{"hidden_size": 128, "num_attention_heads": 2, "head_dim": 64, "norm": "layernorm", "init": "orth", "init_std_up": 0.0547, "init_std_down": 0.0, "lr_mult_o": 0.857, "schedule": "wsd", "max_steps": 4410}
Each number is 500 + 25 x the weight over its row's rms, rounded and kept within 0 to 999. Layers, rows and columns count from 0. Numbers have three digits each. The size before them is the row's rms in percent of the matrix's.

# layer 3 attention value, 128x128, rms 0.109, rows 100-127, columns 64-127
107:453488486511476504491456509516472486518510498491505463518514429506498500506499468530509503480540460522490504491487494489471559497501457530521504470484507485438491486505546519468461504524476529
105:484503520535477461491521494525455505446513490462473468497478526493457544493520514481507543511548512499507477485519495490529538534499524523482461522492500469467497435481535529534525480552550480
109:488484493490501472469525538469504531525500488530485498477514448492479462475514558508503496475539511493512536524500490493484522474523498448525491494533535517536505530497533484457474490532525489
102:470535493533487499482566502481508536516474494521457508540488473538474491495490530507501502498492532512529482510510448482494512473501548547485469514463499511475471509527536505462507514510502493
109:489440520496485462499527514490467478482495528497510443516493537485476454467496510513515538513498499527504489500513471502460551464521453480539488544483503487473500516525487527525509485492452490
112:528513490506518515526477520528480507551483544498518519529487510537528459553487498511504488490537473503524498486471522542489473498484465492536477477514472514487467508528498520532506501484506492
097:481500494530492481532463539461536487545486495479476501455477507533490493506454502523478511505507467481537534504523539486494488534507511481480502461482495528476470478477481494498564478512490498
106:496488474487551509459518465474519480550523497495552502493506497493488532498504538497472470515477551518466516471463530515486533501497486523482521522518474496491538503523470500533498509492466483
104:481496471457489514515482485506494484508528525494472447520533488529545496520484531482486462491467492539512529543513504522540491452505518488472493507521489492473516456527517462524521514504522544
105:541500503436513486523487503491472499429487465507577455539467478507524459484493487468516493519500464518507529508484500438513516494501512491542510469494452493520507500516522541525494529498510467
118:473502510462486491511522474465523430529466510511461495495516498540467455509470524477470499491494475530508507479503494485513528434483494493476535495542484466462473481494505521513502492544483513
103:504509514532470553521492514482513508512473503513467499517523544503511533492444510480498461465497498477508462482507513510465507472514479535540496472517483519527534476502523489496458500497536510
111:515509530479517504491507495543516542552480466523499510482520468500478489468511502477488492536493490457485512488520496483484527514526496521482530487523476525519480486494502491515476493437502474
105:514528496524460507477476507473495532478511478541496456473505486480504528524486508495534493484487486504499502533479467473487528407481501485520530576517497500518473485535506487479523506487495465
098:535483516529533475469540514505480543529507525483467500486546517513478522521523528522452460485487471485491488451458502535495446497550492519535518502475477500538508440504470521526524498525518528
115:503512487504481496488529505567517464532531511508496495502517482491464507484493472528545499518501516522517504550531512458520516488500460491488516489524465504460516515533473497508467506498484541
110:463483509495443521525523484523461525524500513515482502516537486489506506501490529518507480452481501512544512517537495494470490520483499483554465515547533532502475551487501475445530503547512514
108:485464518464492482500520489481475502523478504487496489507503491491447485470524478489502518512548493468545512533497519557437471466500556495509519526521524501519519505490489486505462515478474482
116:466508505510519509475467543496480490534553474516546475532481540494517499503487476493506506552487454511479499515499518476425466492507478488503523483521514480501500476497495490488456507475500482
105:482501500540502511529475465474515507518487532559523522496465505508488499466486468505520456514462506488479496497506460499522530510482529545518512449472499478490535510501523522491500485499490476
098:468489482512536507500521511501474495501525505510474531512496512467513514475480502512482473517475520522485528505512518545499490467468480526496506465479555476480522483474469537512489531474478468
108:496484452489503484482546442490469478514530468527490531513448494466496479484500472531485490498437475483532511531509506512444521496516531462494504507518502492528468467510531504494493513530507509
103:558521486521480509471511505549495498466485531463482493476542444516507439493507470486503515546497510520476518499486511473511499458468534504478506500468488493482464484504472499519501530513497538
088:512541488492497508562481448532501475546533529521484461515516513462472489510480530489534508491506529503499457453488485535523516523517471544518549530509531474508517484501477505510496533480472494
114:482479515520532479471510463495512458519518533470515527499492542512514475474509446507437513453467507462491494494491458485511502524544467493501531522443477511515481505445485497532481512534477517
104:506512505523481493509536486506530461500515491501523516512505495504520489502489436544517506536539538502467515491540498516478517485523496505494509460547529535479504567494471498496504490482476519
098:517515456508497501484503531498535493527537451458478489506528496477504497467481507557479501490512517504467464506510490468523482516466528547491498549509522503502493518469471517555496510452502499
097:493529533525465543540466521516517527542492446480495498502523477490500519516529544524457529465490512518536515504527498519523514516535470470495531459493468474465506467452493512471518497495500523